Weights of a small transformer language model.
Size: width 768, 12 heads of 64, vocabulary 9319, 85.9M parameters.
Training: a variant of Adam for these matrices, 728M tokens, 5551 steps.
Each number is 200 + 30 x the weight over its row's rms, rounded and kept within 0 to 999. Layers, rows and columns count from 0. The size before them is the row's rms in percent of the matrix's.

# down: layer 7 MLP down (transposed), 3072x768, rms 0.0258, rows 2614-2682, columns 96-143
# up: layer 7 MLP up, 3072x768, rms 0.0337, rows 2615-2683, columns 96-143
down2614,081,216,199,231,196,163,213,218,229,202,196,237,165,178,192,203,220,222,204,226,194,163,214,195,216,226,182,179,186,218,221,231,193,233,191,240,198,187,202,207,184,203,225,211,191,219,223,194,211
up2615,098,217,129,217,174,184,186,187,191,225,243,210,147,218,189,186,217,171,154,227,190,219,167,194,171,258,222,182,168,249,187,205,230,151,198,250,217,240,210,170,270,245,176,216,198,197,168,161,224
down2615,096,276,210,252,178,164,214,211,198,261,184,208,176,194,227,165,203,133,176,240,234,218,191,170,209,164,198,183,240,245,159,243,198,199,168,216,192,197,218,168,173,219,198,137,216,206,166,251,179
up2616,097,239,244,196,214,150,250,212,193,161,219,227,188,153,209,221,241,171,226,101,183,226,175,186,207,241,221,215,219,214,224,204,203,207,201,242,229,178,236,181,234,187,192,157,191,184,294,197,209
down2616,093,201,153,228,221,192,183,156,151,182,209,223,211,190,166,221,211,242,245,205,185,191,157,207,202,142,260,195,196,186,194,202,193,187,240,238,186,152,164,225,230,244,150,218,174,211,226,218,178
up2617,098,144,174,169,262,222,151,178,165,187,147,156,153,236,228,220,195,213,205,220,203,136,191,164,213,202,216,236,146,191,187,210,219,227,205,222,209,247,152,223,159,206,211,200,242,199,226,269,191
down2617,102,233,169,196,158,235,141,157,211,174,160,209,194,197,184,242,215,229,262,198,173,188,211,253,220,156,196,220,260,180,183,185,159,192,143,158,193,222,188,204,172,192,157,213,208,261,213,200,189
up2618,101,206,161,195,157,215,215,160,228,211,137,206,229,182,234,210,200,200,168,183,206,220,238,190,226,220,178,208,167,215,190,244,173,232,213,161,223,228,225,170,228,143,279,150,165,147,236,122,180
down2618,106,205,154,187,177,239,181,198,202,248,201,248,168,215,186,251,172,214,238,211,241,213,205,158,188,240,219,212,246,178,218,226,215,194,191,184,231,199,181,180,201,155,229,221,156,141,144,235,205
up2619,089,182,183,209,210,179,162,229,223,218,193,239,235,230,198,187,239,205,164,202,216,207,255,192,221,226,208,222,210,207,226,194,165,199,169,161,211,222,211,205,209,189,177,127,207,185,155,198,232
down2619,094,204,165,165,195,205,208,139,178,186,251,220,193,192,210,253,184,166,251,257,217,237,195,222,245,136,246,221,198,249,188,208,191,163,200,207,176,176,185,189,189,198,185,221,253,199,199,200,208
up2620,097,162,199,193,167,200,155,190,161,190,170,178,233,187,226,245,243,197,207,180,169,200,176,199,169,229,232,175,253,254,181,207,174,173,252,230,275,214,237,178,198,199,192,201,194,236,203,202,224
down2620,101,184,201,196,204,226,159,180,231,170,200,233,227,226,199,175,168,166,186,196,224,200,191,208,209,215,234,236,209,194,212,158,203,229,220,162,130,144,223,241,261,204,179,246,184,209,238,186,205
up2621,101,203,245,224,226,171,189,160,188,231,183,190,195,187,169,227,167,176,199,192,150,240,203,159,227,225,194,227,169,164,245,186,171,188,190,186,184,221,204,202,218,238,165,215,212,216,241,232,179
down2621,093,235,195,170,186,213,129,206,144,225,186,186,159,214,181,200,191,147,217,189,235,205,243,191,212,154,183,183,186,245,193,256,246,250,280,199,184,224,230,181,159,211,217,175,149,207,191,245,228
up2622,102,207,205,197,261,215,231,184,209,168,180,237,194,279,218,244,207,188,192,152,222,207,180,187,159,264,258,241,197,253,218,204,201,162,187,167,151,206,270,136,194,160,243,133,186,190,205,149,215
down2622,102,180,235,160,226,208,158,176,239,212,202,138,220,208,159,115,239,185,174,153,224,180,197,207,225,199,174,196,202,254,224,213,155,199,218,162,195,215,177,252,168,187,167,204,189,171,191,210,196
up2623,100,153,163,139,123,201,196,256,199,183,233,208,186,205,202,205,192,127,214,180,270,210,174,202,196,184,197,192,192,165,195,237,212,135,181,209,206,257,204,181,186,179,190,141,177,222,249,141,199
down2623,097,164,208,256,171,230,206,182,225,219,194,208,206,218,146,179,199,195,202,185,217,201,212,173,265,174,175,203,192,192,231,180,174,166,222,215,227,182,232,229,208,186,192,177,199,233,191,206,224
up2624,104,207,149,194,215,174,232,162,193,231,192,175,183,208,193,208,151,187,143,133,179,149,263,158,210,265,180,176,170,200,169,203,219,163,238,243,196,181,183,210,214,242,222,176,163,203,195,214,157
down2624,107,211,227,170,220,179,114,194,220,175,225,236,187,264,159,216,188,163,215,227,175,232,148,195,217,283,222,193,209,188,175,186,188,216,243,212,214,170,188,185,185,242,202,205,206,214,219,252,168
up2625,100,234,255,230,173,265,225,166,155,221,194,197,212,193,184,229,188,217,172,193,214,227,202,192,251,210,174,159,176,203,223,254,204,197,185,179,218,242,197,145,209,177,154,243,210,217,175,172,166
down2625,103,205,211,209,266,151,195,185,216,205,203,210,170,216,251,206,233,208,143,222,206,197,208,236,174,193,200,146,212,168,213,178,161,256,155,165,183,175,147,167,182,165,216,196,202,194,197,196,210
up2626,102,222,220,215,225,213,199,177,194,201,171,233,204,237,241,247,180,238,243,230,197,221,241,238,191,197,240,228,228,188,202,224,157,285,193,201,168,161,176,164,253,157,179,167,216,198,225,162,204
down2626,101,182,188,195,231,221,210,144,196,173,233,203,117,190,205,156,140,212,135,240,212,187,210,144,231,170,224,186,184,193,182,201,228,209,177,203,189,214,267,221,166,138,218,163,181,208,191,193,209
up2627,096,181,188,159,234,139,224,190,195,233,200,243,186,212,193,212,179,159,148,228,240,196,183,226,169,194,178,236,212,278,190,202,161,161,146,170,217,203,203,197,188,182,219,172,189,248,243,199,215
down2627,098,161,223,181,204,159,229,204,235,182,204,221,170,173,211,194,198,196,175,260,188,192,184,211,232,184,168,193,202,217,151,269,202,193,203,193,229,188,259,197,257,179,168,146,201,194,174,233,204
up2628,095,189,207,206,210,241,137,159,233,214,195,235,203,221,187,217,268,187,162,194,239,174,215,245,147,258,179,191,206,184,210,185,204,164,189,164,216,222,233,206,196,184,159,199,230,196,205,165,193
down2628,099,219,137,173,186,188,172,189,217,137,142,204,195,170,186,189,152,215,179,216,184,207,251,171,218,206,204,226,221,183,167,261,135,195,235,210,197,196,192,186,197,191,225,197,230,173,178,163,194
up2629,096,233,218,215,234,198,199,213,201,215,190,204,234,161,178,169,197,230,213,106,200,211,171,205,229,255,186,201,165,218,149,187,223,237,211,171,181,198,167,177,221,180,193,219,212,244,192,174,212
down2629,099,183,216,195,220,177,176,193,259,206,298,234,220,199,141,200,246,184,199,187,196,215,270,177,218,213,198,200,219,175,188,201,166,202,138,222,180,218,221,214,162,211,171,190,202,193,191,188,208
up2630,095,171,198,203,221,159,250,231,171,184,248,192,126,140,190,169,186,237,212,193,166,238,168,228,268,214,202,182,214,238,239,245,186,191,181,251,234,216,191,178,206,184,188,189,195,228,208,188,239
down2630,086,207,201,210,189,218,187,201,176,256,125,193,261,255,203,178,214,232,203,193,231,164,215,205,184,219,253,188,178,203,210,179,199,200,199,252,216,213,246,178,204,187,187,181,238,179,234,180,236
up2631,097,197,193,198,250,231,172,237,198,210,229,209,200,198,192,217,208,247,169,185,223,229,213,207,160,210,184,167,182,168,210,182,227,191,194,236,237,173,162,174,181,157,174,235,193,237,212,184,194
down2631,090,236,213,188,214,185,179,191,249,231,235,177,240,230,183,226,254,211,217,223,212,150,182,182,205,152,186,137,212,242,199,191,182,212,191,179,222,189,252,255,193,222,221,242,207,230,229,158,177
up2632,085,225,223,207,240,198,215,231,232,164,195,182,212,163,244,209,154,194,213,230,210,204,193,167,203,212,218,217,191,169,241,191,199,155,176,193,199,249,181,214,162,168,228,209,163,183,225,182,179
down2632,086,186,195,188,191,129,239,210,208,248,207,248,206,192,202,139,243,226,184,165,206,134,167,201,143,182,212,142,265,199,154,244,221,187,240,207,224,197,222,168,205,233,162,202,273,211,174,210,228
up2633,106,220,182,208,162,227,171,221,140,178,194,233,191,237,222,291,212,113,168,141,220,205,161,164,175,181,194,203,214,161,174,242,189,207,266,233,210,218,220,190,213,187,224,196,221,178,196,148,188
down2633,111,130,191,211,238,200,219,189,219,168,132,153,189,173,225,234,258,198,195,232,192,265,225,213,229,220,235,178,212,210,252,192,162,190,211,171,188,176,190,182,151,191,213,246,210,196,200,173,200
up2634,097,233,180,210,197,198,151,154,208,229,210,194,230,192,197,198,195,187,194,154,185,245,160,192,243,196,200,216,209,197,167,250,150,219,242,199,210,165,274,227,161,187,155,159,139,168,178,174,185
down2634,092,145,215,157,200,255,188,169,177,203,174,235,226,212,270,184,270,222,114,148,225,205,211,190,191,225,180,252,225,185,209,214,205,165,197,140,228,192,208,235,182,206,200,238,186,213,175,177,218
up2635,097,182,156,223,225,235,226,226,221,218,180,159,208,215,183,169,245,156,139,240,197,182,169,201,184,229,206,201,224,197,242,156,184,196,238,223,193,194,244,154,227,163,176,195,188,195,215,253,241
down2635,087,255,184,176,216,215,203,193,210,187,181,224,198,239,164,224,227,139,248,201,219,197,173,212,250,206,211,183,167,234,206,172,249,225,278,228,288,244,238,188,170,244,184,230,119,222,149,224,182
up2636,101,213,197,205,92,182,251,162,185,235,229,204,221,193,161,240,183,218,198,224,233,196,205,202,243,196,213,226,185,206,157,187,193,174,188,223,161,182,239,209,176,212,187,237,165,205,204,266,223
down2636,100,175,199,181,153,255,217,205,161,235,219,240,248,191,204,202,248,193,190,147,226,228,192,229,172,143,164,187,203,208,204,204,213,194,209,248,251,219,175,183,253,225,209,205,181,228,222,161,244
up2637,091,203,171,195,208,196,208,233,236,210,197,202,177,209,194,247,241,179,184,235,151,170,185,164,235,232,246,191,188,163,254,230,242,243,170,171,232,200,187,220,226,210,195,177,178,158,219,211,164
down2637,094,206,229,205,147,195,192,200,235,205,228,219,234,165,157,196,209,149,218,146,254,156,176,213,277,239,171,184,221,212,163,213,218,174,212,205,186,199,207,205,157,231,184,149,166,204,196,215,219
up2638,102,157,151,175,184,140,197,168,182,184,230,205,229,248,214,213,175,182,196,169,185,252,238,183,123,235,173,154,148,214,240,210,214,179,239,213,211,228,164,201,167,216,255,201,136,236,195,201,200
down2638,112,153,167,209,200,200,180,171,165,164,222,212,191,180,207,187,148,183,223,245,249,203,204,216,204,148,245,206,210,232,203,175,211,245,166,212,185,190,172,223,224,174,206,213,208,158,206,156,230
up2639,109,214,164,224,185,253,177,181,175,177,266,186,166,228,204,237,233,137,197,239,181,243,225,156,170,239,219,198,205,223,224,173,150,190,207,236,225,193,183,207,211,159,193,160,200,236,210,195,218
down2639,115,221,231,212,235,173,168,247,227,215,148,204,174,203,246,222,213,181,220,215,230,201,230,254,235,149,263,136,194,253,165,196,196,156,229,174,199,197,222,228,240,176,196,186,221,207,190,237,219
up2640,105,197,156,193,212,163,165,232,217,218,227,209,172,217,182,244,163,162,192,163,250,195,184,220,172,226,213,166,149,193,165,221,199,146,178,236,231,202,216,180,220,206,182,224,189,205,211,233,227
down2640,113,224,245,258,227,179,172,194,203,158,226,178,241,221,216,167,204,146,250,214,214,189,170,192,211,194,188,210,225,169,204,165,213,206,169,150,164,168,206,185,214,200,165,172,203,195,203,145,189
up2641,105,203,227,262,137,222,183,192,196,180,211,205,117,234,202,223,191,222,190,228,204,193,221,123,194,218,257,205,201,268,201,147,160,219,192,199,227,198,174,167,236,163,154,152,182,190,212,181,221
down2641,104,175,199,188,228,248,156,174,194,198,183,248,186,197,227,135,166,183,221,191,214,247,152,199,190,233,212,198,185,191,196,161,185,200,193,196,196,218,212,200,227,227,215,186,192,173,219,205,187
up2642,100,174,173,219,178,113,189,196,136,197,212,228,145,167,167,164,204,207,248,252,205,204,220,215,197,211,283,217,209,192,190,180,174,237,98,222,204,172,207,190,205,189,217,232,159,173,222,234,211
down2642,098,185,181,142,243,177,172,220,221,198,208,214,227,179,196,133,212,227,191,197,183,202,249,156,149,209,220,229,196,169,211,241,230,211,228,182,234,137,216,164,207,184,212,250,209,184,151,144,219
up2643,109,152,199,194,201,192,201,236,224,227,209,166,219,244,159,215,206,211,183,203,178,148,174,209,222,168,162,186,198,157,222,233,169,199,196,255,227,205,201,150,221,226,190,229,139,243,214,214,190
down2643,105,219,156,159,181,212,184,128,196,166,149,281,212,186,196,200,196,225,230,195,257,235,213,201,165,188,228,205,175,195,229,240,191,192,178,166,173,185,172,201,263,185,228,193,251,222,188,216,203
up2644,102,212,222,191,231,183,173,177,198,203,209,183,180,185,254,261,186,198,252,211,219,186,232,231,198,196,181,236,194,198,231,165,212,227,133,240,160,261,215,146,199,176,233,178,204,191,205,250,233
down2644,101,167,193,235,176,194,237,215,196,195,230,180,206,186,197,137,207,188,172,190,175,215,188,175,251,243,162,168,129,229,203,158,186,186,222,230,172,145,187,162,206,181,208,177,156,206,261,191,173
up2645,108,217,174,122,119,198,164,179,184,193,178,192,192,181,225,223,202,200,152,247,244,225,256,199,223,153,224,172,140,207,241,206,119,204,222,172,230,239,223,234,224,172,137,179,231,234,202,200,172
down2645,111,180,210,147,151,147,203,190,201,165,177,233,214,212,238,167,213,197,163,128,195,175,242,204,237,216,242,198,197,216,214,196,194,221,185,216,198,229,178,207,220,178,201,211,210,246,188,194,209
up2646,097,215,191,202,191,171,242,245,181,213,190,210,233,154,217,205,231,259,192,203,186,180,221,207,263,194,202,214,199,196,217,229,190,169,208,224,250,202,216,220,189,207,192,134,136,200,180,221,195
down2646,093,200,251,234,158,189,208,214,223,203,215,179,198,203,213,141,253,177,155,165,189,190,252,260,179,140,172,189,210,265,194,187,170,235,183,132,160,224,251,202,214,195,171,223,248,226,216,158,196
up2647,101,197,197,228,184,210,187,175,128,217,168,154,162,150,171,191,232,191,111,169,201,172,184,185,224,188,219,126,239,201,233,162,186,184,209,190,182,191,203,164,191,243,156,174,174,232,213,197,235
down2647,101,220,171,160,208,215,173,203,260,243,176,190,193,166,194,209,203,200,213,201,187,191,176,215,168,159,185,188,203,174,175,186,202,187,231,210,212,218,132,221,200,212,195,221,197,196,158,228,195
up2648,098,197,182,221,161,251,241,152,202,145,209,160,178,199,169,191,172,203,196,267,133,168,222,201,187,186,212,148,173,214,223,207,175,254,192,161,227,193,179,148,219,160,196,196,239,243,188,194,216
down2648,102,184,180,205,209,201,247,197,212,195,215,178,152,244,206,210,188,163,222,194,190,211,239,221,146,239,191,249,126,233,220,203,212,200,244,217,231,204,249,170,217,226,228,199,189,188,175,233,177
up2649,103,172,164,230,201,200,204,245,212,127,237,217,164,189,176,217,209,205,199,243,247,217,224,153,186,246,180,170,190,201,232,153,206,189,156,188,188,184,186,183,205,159,123,176,171,156,165,185,196
down2649,111,183,164,205,165,198,181,215,196,134,187,214,193,186,180,223,219,245,247,207,211,231,193,159,227,154,229,215,196,182,205,176,187,239,205,121,190,215,194,175,169,195,203,234,242,224,207,154,218
up2650,097,198,155,188,203,174,229,213,169,229,168,235,199,236,179,215,244,141,207,158,202,252,223,215,163,229,253,206,189,176,190,191,173,192,247,198,206,158,209,184,198,230,208,207,138,257,236,200,231
down2650,098,175,204,199,160,162,208,194,200,166,186,258,230,210,166,154,168,188,237,163,203,172,193,202,204,229,176,261,200,201,205,231,177,213,205,220,206,201,163,195,192,246,179,187,283,170,194,252,172
up2651,103,215,218,203,208,176,154,217,193,182,275,225,134,255,192,210,199,247,183,191,232,139,213,183,190,181,201,178,219,225,152,193,182,217,193,210,196,185,220,162,190,131,231,161,206,129,245,242,215
down2651,097,162,172,208,219,233,200,198,206,211,231,191,171,142,134,232,236,169,204,190,201,154,159,188,261,100,152,237,155,236,231,264,190,181,207,228,199,190,196,188,198,224,250,216,213,183,156,144,226
up2652,089,210,168,179,208,152,220,185,180,221,198,175,173,196,201,198,226,167,195,218,168,209,202,218,185,200,203,186,156,238,233,215,176,232,204,206,203,147,181,218,224,216,194,186,184,164,271,194,190
down2652,099,198,164,189,190,168,209,188,237,191,199,166,216,168,218,195,213,246,219,168,230,162,219,172,246,123,170,250,174,215,202,197,155,134,252,182,211,225,225,182,211,206,182,170,162,160,171,214,223
up2653,103,129,245,127,185,153,169,214,206,207,236,228,152,232,205,228,200,203,199,182,183,195,258,124,235,245,194,202,226,231,202,250,187,181,231,205,225,174,252,177,218,176,197,182,208,217,173,177,134
down2653,095,225,248,231,188,256,232,151,151,167,222,190,254,178,233,231,218,195,250,216,187,196,201,284,219,162,195,138,173,153,195,216,205,225,196,158,214,207,237,228,204,217,211,241,184,228,184,169,180
up2654,095,203,242,139,209,155,209,187,191,190,229,210,156,141,217,185,226,220,228,185,150,189,204,181,195,163,278,227,202,176,208,231,151,154,193,178,205,223,158,147,217,205,250,228,206,260,265,215,194
down2654,094,215,172,191,181,162,225,201,246,206,145,245,138,186,206,178,219,237,206,206,169,153,217,198,188,133,203,193,230,200,216,187,213,199,187,235,222,221,232,204,191,214,183,243,208,204,149,142,217
up2655,095,221,195,144,217,200,239,227,169,171,226,188,125,223,202,236,231,216,168,176,207,187,169,154,182,198,196,174,264,223,206,121,252,243,166,267,200,229,191,174,208,169,115,220,191,196,198,198,280
down2655,094,194,191,207,198,171,184,181,202,250,260,238,169,222,217,150,181,152,199,172,277,169,163,164,184,223,217,222,233,228,170,166,216,198,179,221,187,222,155,155,172,213,176,212,229,218,224,185,187
up2656,103,221,214,196,252,179,198,195,190,207,195,196,177,202,145,208,197,245,224,175,141,168,213,131,185,171,188,156,172,235,168,210,178,199,171,162,187,227,183,163,272,200,168,196,197,192,201,238,213
down2656,099,196,192,229,164,206,189,230,199,241,188,228,160,203,191,237,201,225,229,169,213,200,168,191,198,161,205,215,181,227,160,205,184,224,188,237,211,203,236,222,174,211,227,235,201,164,139,150,208
up2657,103,244,206,228,161,251,226,199,241,172,225,183,192,174,193,216,160,178,175,196,184,185,177,197,199,184,200,234,215,199,201,180,134,206,247,175,217,209,229,178,238,210,230,143,219,200,159,188,212
down2657,109,213,184,242,161,208,161,193,119,157,178,224,195,198,172,164,202,185,214,218,192,184,228,236,200,251,231,195,239,162,185,220,233,182,186,202,205,229,195,240,224,218,204,180,208,230,166,189,192
up2658,101,254,225,190,157,204,256,162,180,162,191,225,174,179,181,157,168,254,202,180,211,213,209,134,206,241,244,165,119,170,195,150,198,183,182,200,245,173,200,199,225,207,217,173,140,237,220,140,240
down2658,103,173,212,176,218,199,195,184,211,156,217,181,210,207,207,212,240,224,177,207,198,204,196,189,220,256,164,163,197,214,210,216,218,149,175,198,187,228,203,139,177,162,253,228,213,209,234,152,186
up2659,101,144,219,177,235,175,188,189,177,151,206,206,210,174,211,224,244,165,214,175,159,246,223,189,187,231,203,185,197,145,255,203,183,163,223,203,233,187,220,178,185,167,190,213,224,234,178,274,173
down2659,107,207,220,216,194,211,213,130,167,173,179,188,229,230,201,222,156,226,163,210,172,141,234,214,165,214,248,223,211,233,210,210,175,206,186,272,225,155,209,177,177,171,172,188,150,178,215,176,188
up2660,095,197,209,238,163,163,188,222,170,166,186,209,206,279,223,231,229,205,173,143,246,189,198,162,158,239,208,173,174,181,199,180,190,223,210,162,192,219,237,200,182,203,242,189,192,187,188,236,266
down2660,096,167,188,180,206,202,227,236,224,226,201,195,205,190,226,235,219,229,161,188,219,192,183,213,172,192,236,196,207,229,163,186,182,195,186,205,198,221,210,142,173,215,223,186,213,203,217,173,216
up2661,091,200,167,139,188,208,219,172,273,167,264,174,161,177,214,252,176,143,166,187,226,179,201,202,234,200,203,229,163,163,169,184,190,173,169,198,240,245,249,202,221,204,163,181,170,198,240,189,244
down2661,090,130,226,245,177,189,221,228,210,140,194,196,202,156,183,211,199,188,205,223,255,247,138,167,197,272,188,217,196,182,214,201,191,171,146,168,182,230,174,249,182,227,167,200,180,176,231,254,198
up2662,101,204,145,178,174,204,179,215,215,206,213,179,190,243,191,194,136,165,212,204,205,219,180,180,240,161,241,255,215,194,160,191,190,159,144,200,202,221,175,177,194,198,195,153,207,186,193,190,237
down2662,100,195,198,203,252,215,221,255,194,223,221,199,202,222,238,186,197,176,159,192,216,197,200,188,178,183,239,210,201,210,230,237,202,176,213,213,189,204,208,274,255,217,215,192,184,176,208,187,207
up2663,101,210,192,206,225,200,202,265,150,161,185,188,177,205,197,196,201,217,206,185,163,161,192,223,172,256,214,135,231,187,227,177,221,229,206,231,229,198,247,214,189,116,195,215,195,229,188,214,207
down2663,105,145,204,199,183,200,232,190,181,202,221,178,178,186,182,216,227,173,171,213,194,221,201,198,229,164,199,165,184,195,212,203,217,202,183,180,170,202,177,207,172,213,220,264,188,223,221,188,233
up2664,099,241,188,224,180,155,195,219,186,183,155,172,223,192,173,178,211,226,179,163,186,178,188,204,162,227,184,187,167,192,255,175,172,214,156,231,190,197,195,231,171,216,226,227,200,199,166,199,232
down2664,100,171,149,230,218,237,142,193,216,227,233,183,173,228,150,203,204,182,183,195,204,197,224,252,192,207,205,155,197,208,165,245,236,245,210,234,183,223,193,235,182,199,186,196,242,168,180,170,204
up2665,103,183,191,136,153,222,149,208,203,207,180,217,189,239,178,242,219,182,202,194,202,174,214,195,212,232,236,176,217,199,215,230,223,214,209,201,214,141,209,191,206,216,188,172,217,169,201,212,189
down2665,101,181,189,253,202,186,194,170,151,164,218,219,209,210,195,209,148,188,232,160,200,156,205,139,212,280,165,162,228,172,220,215,239,263,159,169,243,128,171,215,189,199,193,197,235,127,182,194,194
up2666,095,185,199,215,270,243,141,219,190,191,236,199,172,167,197,209,156,218,222,215,204,252,208,208,180,160,226,191,117,220,184,183,180,191,208,195,162,227,205,212,232,233,192,187,236,233,228,249,168
down2666,090,203,190,199,198,216,254,239,221,190,208,217,162,175,172,228,175,201,234,163,196,187,189,215,189,233,200,189,199,188,176,218,244,232,186,174,198,166,240,164,218,210,163,207,238,199,191,219,152
up2667,093,217,180,151,208,225,212,193,174,235,234,239,174,194,170,204,200,179,176,158,169,131,181,186,192,192,143,191,234,165,183,258,134,177,204,197,181,203,188,176,200,222,183,139,231,181,215,215,240
down2667,096,219,169,217,175,200,196,246,183,166,189,192,191,173,210,196,173,231,211,261,198,178,206,275,219,130,157,183,203,211,204,202,188,249,247,176,201,246,178,239,221,165,164,203,274,213,209,244,186
up2668,099,181,164,190,211,216,209,225,168,229,154,159,207,192,246,205,187,180,137,196,171,219,180,224,188,230,217,195,258,235,174,180,245,224,210,251,153,213,195,170,219,154,205,189,142,217,187,234,223
down2668,104,197,238,225,196,200,213,192,213,192,221,214,236,208,249,256,212,205,219,240,136,170,257,203,230,204,261,197,197,199,182,203,238,178,222,162,207,200,193,176,197,203,217,252,205,288,173,261,202
up2669,099,221,229,179,169,185,185,205,212,141,206,226,210,184,178,176,163,249,249,172,213,254,218,138,207,246,189,197,171,218,185,219,151,234,217,238,209,174,206,154,214,196,158,217,243,229,176,221,204
down2669,096,276,176,206,250,229,194,197,245,221,236,220,183,160,177,223,237,228,159,265,223,195,223,223,211,178,212,237,221,234,193,208,213,160,253,218,241,130,199,255,136,185,253,205,195,172,157,200,210
up2670,093,221,182,212,201,182,136,212,183,144,250,230,178,210,192,260,197,171,200,173,255,215,182,158,165,240,195,183,206,240,214,228,207,231,223,227,197,227,232,196,210,142,189,149,187,238,227,193,230
down2670,091,167,212,190,169,191,204,246,245,215,169,236,183,240,199,181,176,198,185,207,184,221,216,211,264,211,132,200,178,172,166,216,209,209,174,220,200,219,221,234,212,172,156,204,198,169,141,171,174
up2671,098,174,198,186,209,233,184,229,138,212,187,127,198,164,162,164,170,244,244,185,172,204,217,215,229,238,175,214,226,256,170,186,209,149,182,226,253,235,156,171,231,183,201,162,233,188,201,211,196
down2671,099,186,176,166,231,229,223,179,207,215,201,150,133,202,203,280,111,165,168,252,227,128,115,219,178,174,205,235,170,250,231,215,183,251,185,178,179,204,201,179,134,190,148,186,176,172,173,200,204
up2672,098,186,187,140,216,212,186,223,164,203,232,141,168,210,210,207,152,190,202,179,211,228,213,194,157,164,170,202,155,231,257,178,139,168,205,196,193,245,229,185,219,199,161,220,252,238,171,205,212
down2672,103,215,191,196,223,253,186,181,226,220,235,216,198,166,200,189,205,180,231,232,149,247,137,265,205,200,183,182,202,222,208,221,230,207,197,220,122,214,141,171,160,203,170,161,208,220,204,199,212
up2673,094,227,215,249,200,156,262,159,175,253,176,190,204,200,216,217,177,224,207,188,169,271,138,211,187,173,183,201,191,151,183,164,203,242,229,155,188,180,228,172,219,206,222,168,254,179,190,210,210
down2673,093,168,178,243,182,233,250,230,179,218,189,184,194,200,164,229,217,184,222,199,235,206,174,141,192,217,202,153,249,263,231,246,229,264,239,179,216,192,218,234,171,197,182,205,167,160,192,229,204
up2674,094,175,224,186,157,204,263,222,213,183,213,175,224,176,159,173,193,196,196,197,242,174,269,201,161,215,214,122,206,172,229,240,211,219,174,154,236,195,182,202,227,167,223,157,181,246,250,223,197
down2674,089,211,156,158,248,199,188,202,196,144,205,222,219,184,118,187,207,210,239,242,195,208,160,188,258,225,191,214,260,137,180,189,211,218,165,144,194,239,185,172,203,201,216,188,202,198,187,176,218
up2675,104,211,209,187,172,164,226,193,193,245,170,210,203,224,199,245,211,252,217,209,222,178,217,240,190,198,263,248,199,139,159,220,145,194,193,238,203,226,132,243,182,164,165,232,160,180,203,148,158
down2675,102,208,245,216,195,165,181,151,167,197,240,187,159,223,164,211,207,262,194,159,214,226,191,264,246,239,152,193,189,167,185,254,210,218,170,234,194,264,139,184,217,147,146,166,247,227,169,132,222
up2676,094,196,207,218,248,173,199,214,246,199,220,162,195,180,195,194,211,240,241,151,192,239,216,155,196,235,199,177,203,195,203,224,192,138,205,216,150,161,164,222,203,160,215,151,206,222,190,187,221
down2676,097,176,145,181,183,179,228,158,210,263,247,184,181,192,183,170,270,204,255,246,153,170,228,165,229,142,166,262,166,218,213,187,214,210,153,211,212,151,172,211,205,222,226,180,198,207,160,150,154
up2677,102,228,209,130,153,265,185,185,176,184,241,227,226,175,256,213,204,176,168,191,185,185,213,210,136,200,215,162,173,198,196,215,178,205,162,205,265,181,132,230,220,227,172,187,213,180,173,255,205
down2677,107,224,193,219,172,221,238,219,195,180,219,196,262,139,182,222,159,234,191,229,250,193,231,134,256,160,212,224,222,160,165,193,203,215,241,225,158,232,181,226,151,125,187,191,179,179,225,196,227
up2678,105,126,182,136,235,184,198,218,244,181,217,162,192,219,243,220,212,238,183,194,224,186,244,178,223,203,230,219,245,195,208,177,184,171,196,171,184,185,255,203,176,200,188,205,239,189,238,209,158
down2678,105,214,185,197,210,216,200,230,230,199,201,249,165,182,215,238,223,241,259,223,227,233,165,218,207,194,168,170,205,164,186,214,176,176,219,253,218,225,233,175,182,199,166,213,244,166,210,180,219
up2679,102,191,223,172,252,156,213,202,215,214,175,228,219,200,242,187,197,176,234,182,126,170,223,206,228,237,188,209,166,210,178,202,192,134,221,223,200,235,269,202,254,164,205,155,209,186,255,258,237
down2679,105,173,164,227,164,234,203,246,169,210,220,206,233,202,218,238,158,258,211,260,213,166,199,182,259,206,169,213,195,181,175,249,182,198,230,159,185,167,226,162,144,175,170,210,189,218,238,176,193
up2680,101,165,186,210,212,199,228,250,176,210,226,206,179,186,182,186,150,206,191,249,172,219,226,169,172,197,187,133,191,156,222,243,152,235,163,254,227,161,238,155,231,155,209,223,186,210,169,220,178
down2680,102,167,155,253,198,220,185,205,190,159,177,228,173,200,149,222,241,203,195,164,164,209,138,177,181,151,233,206,209,193,218,216,173,216,204,95,212,188,221,197,153,196,201,209,166,166,198,207,168
up2681,099,192,162,178,148,206,127,197,233,157,226,183,205,183,182,169,167,200,182,205,177,239,222,194,191,215,195,195,162,208,185,209,174,173,190,167,180,168,175,191,251,202,154,175,213,243,218,235,222
down2681,100,208,214,251,182,167,217,217,139,150,159,232,182,234,215,195,198,203,174,199,263,184,250,205,209,177,225,157,195,170,188,178,187,218,185,183,207,195,248,236,226,180,215,159,224,169,258,153,174
up2682,097,184,218,229,183,215,203,214,220,187,191,256,236,218,219,215,228,214,179,161,190,194,180,167,272,261,206,184,175,235,148,183,214,167,193,241,179,221,219,157,240,200,242,225,213,188,242,196,194
down2682,104,212,198,180,170,195,242,215,177,210,153,211,179,204,121,171,179,159,264,185,223,229,238,181,183,205,214,256,249,177,201,226,172,179,194,215,241,195,176,193,190,214,208,199,209,167,243,263,224
up2683,100,151,176,147,197,161,216,193,250,219,223,186,135,230,238,195,124,166,208,175,215,182,223,191,160,235,209,200,201,145,197,182,203,148,150,213,256,288,235,219,221,191,182,206,175,204,207,173,198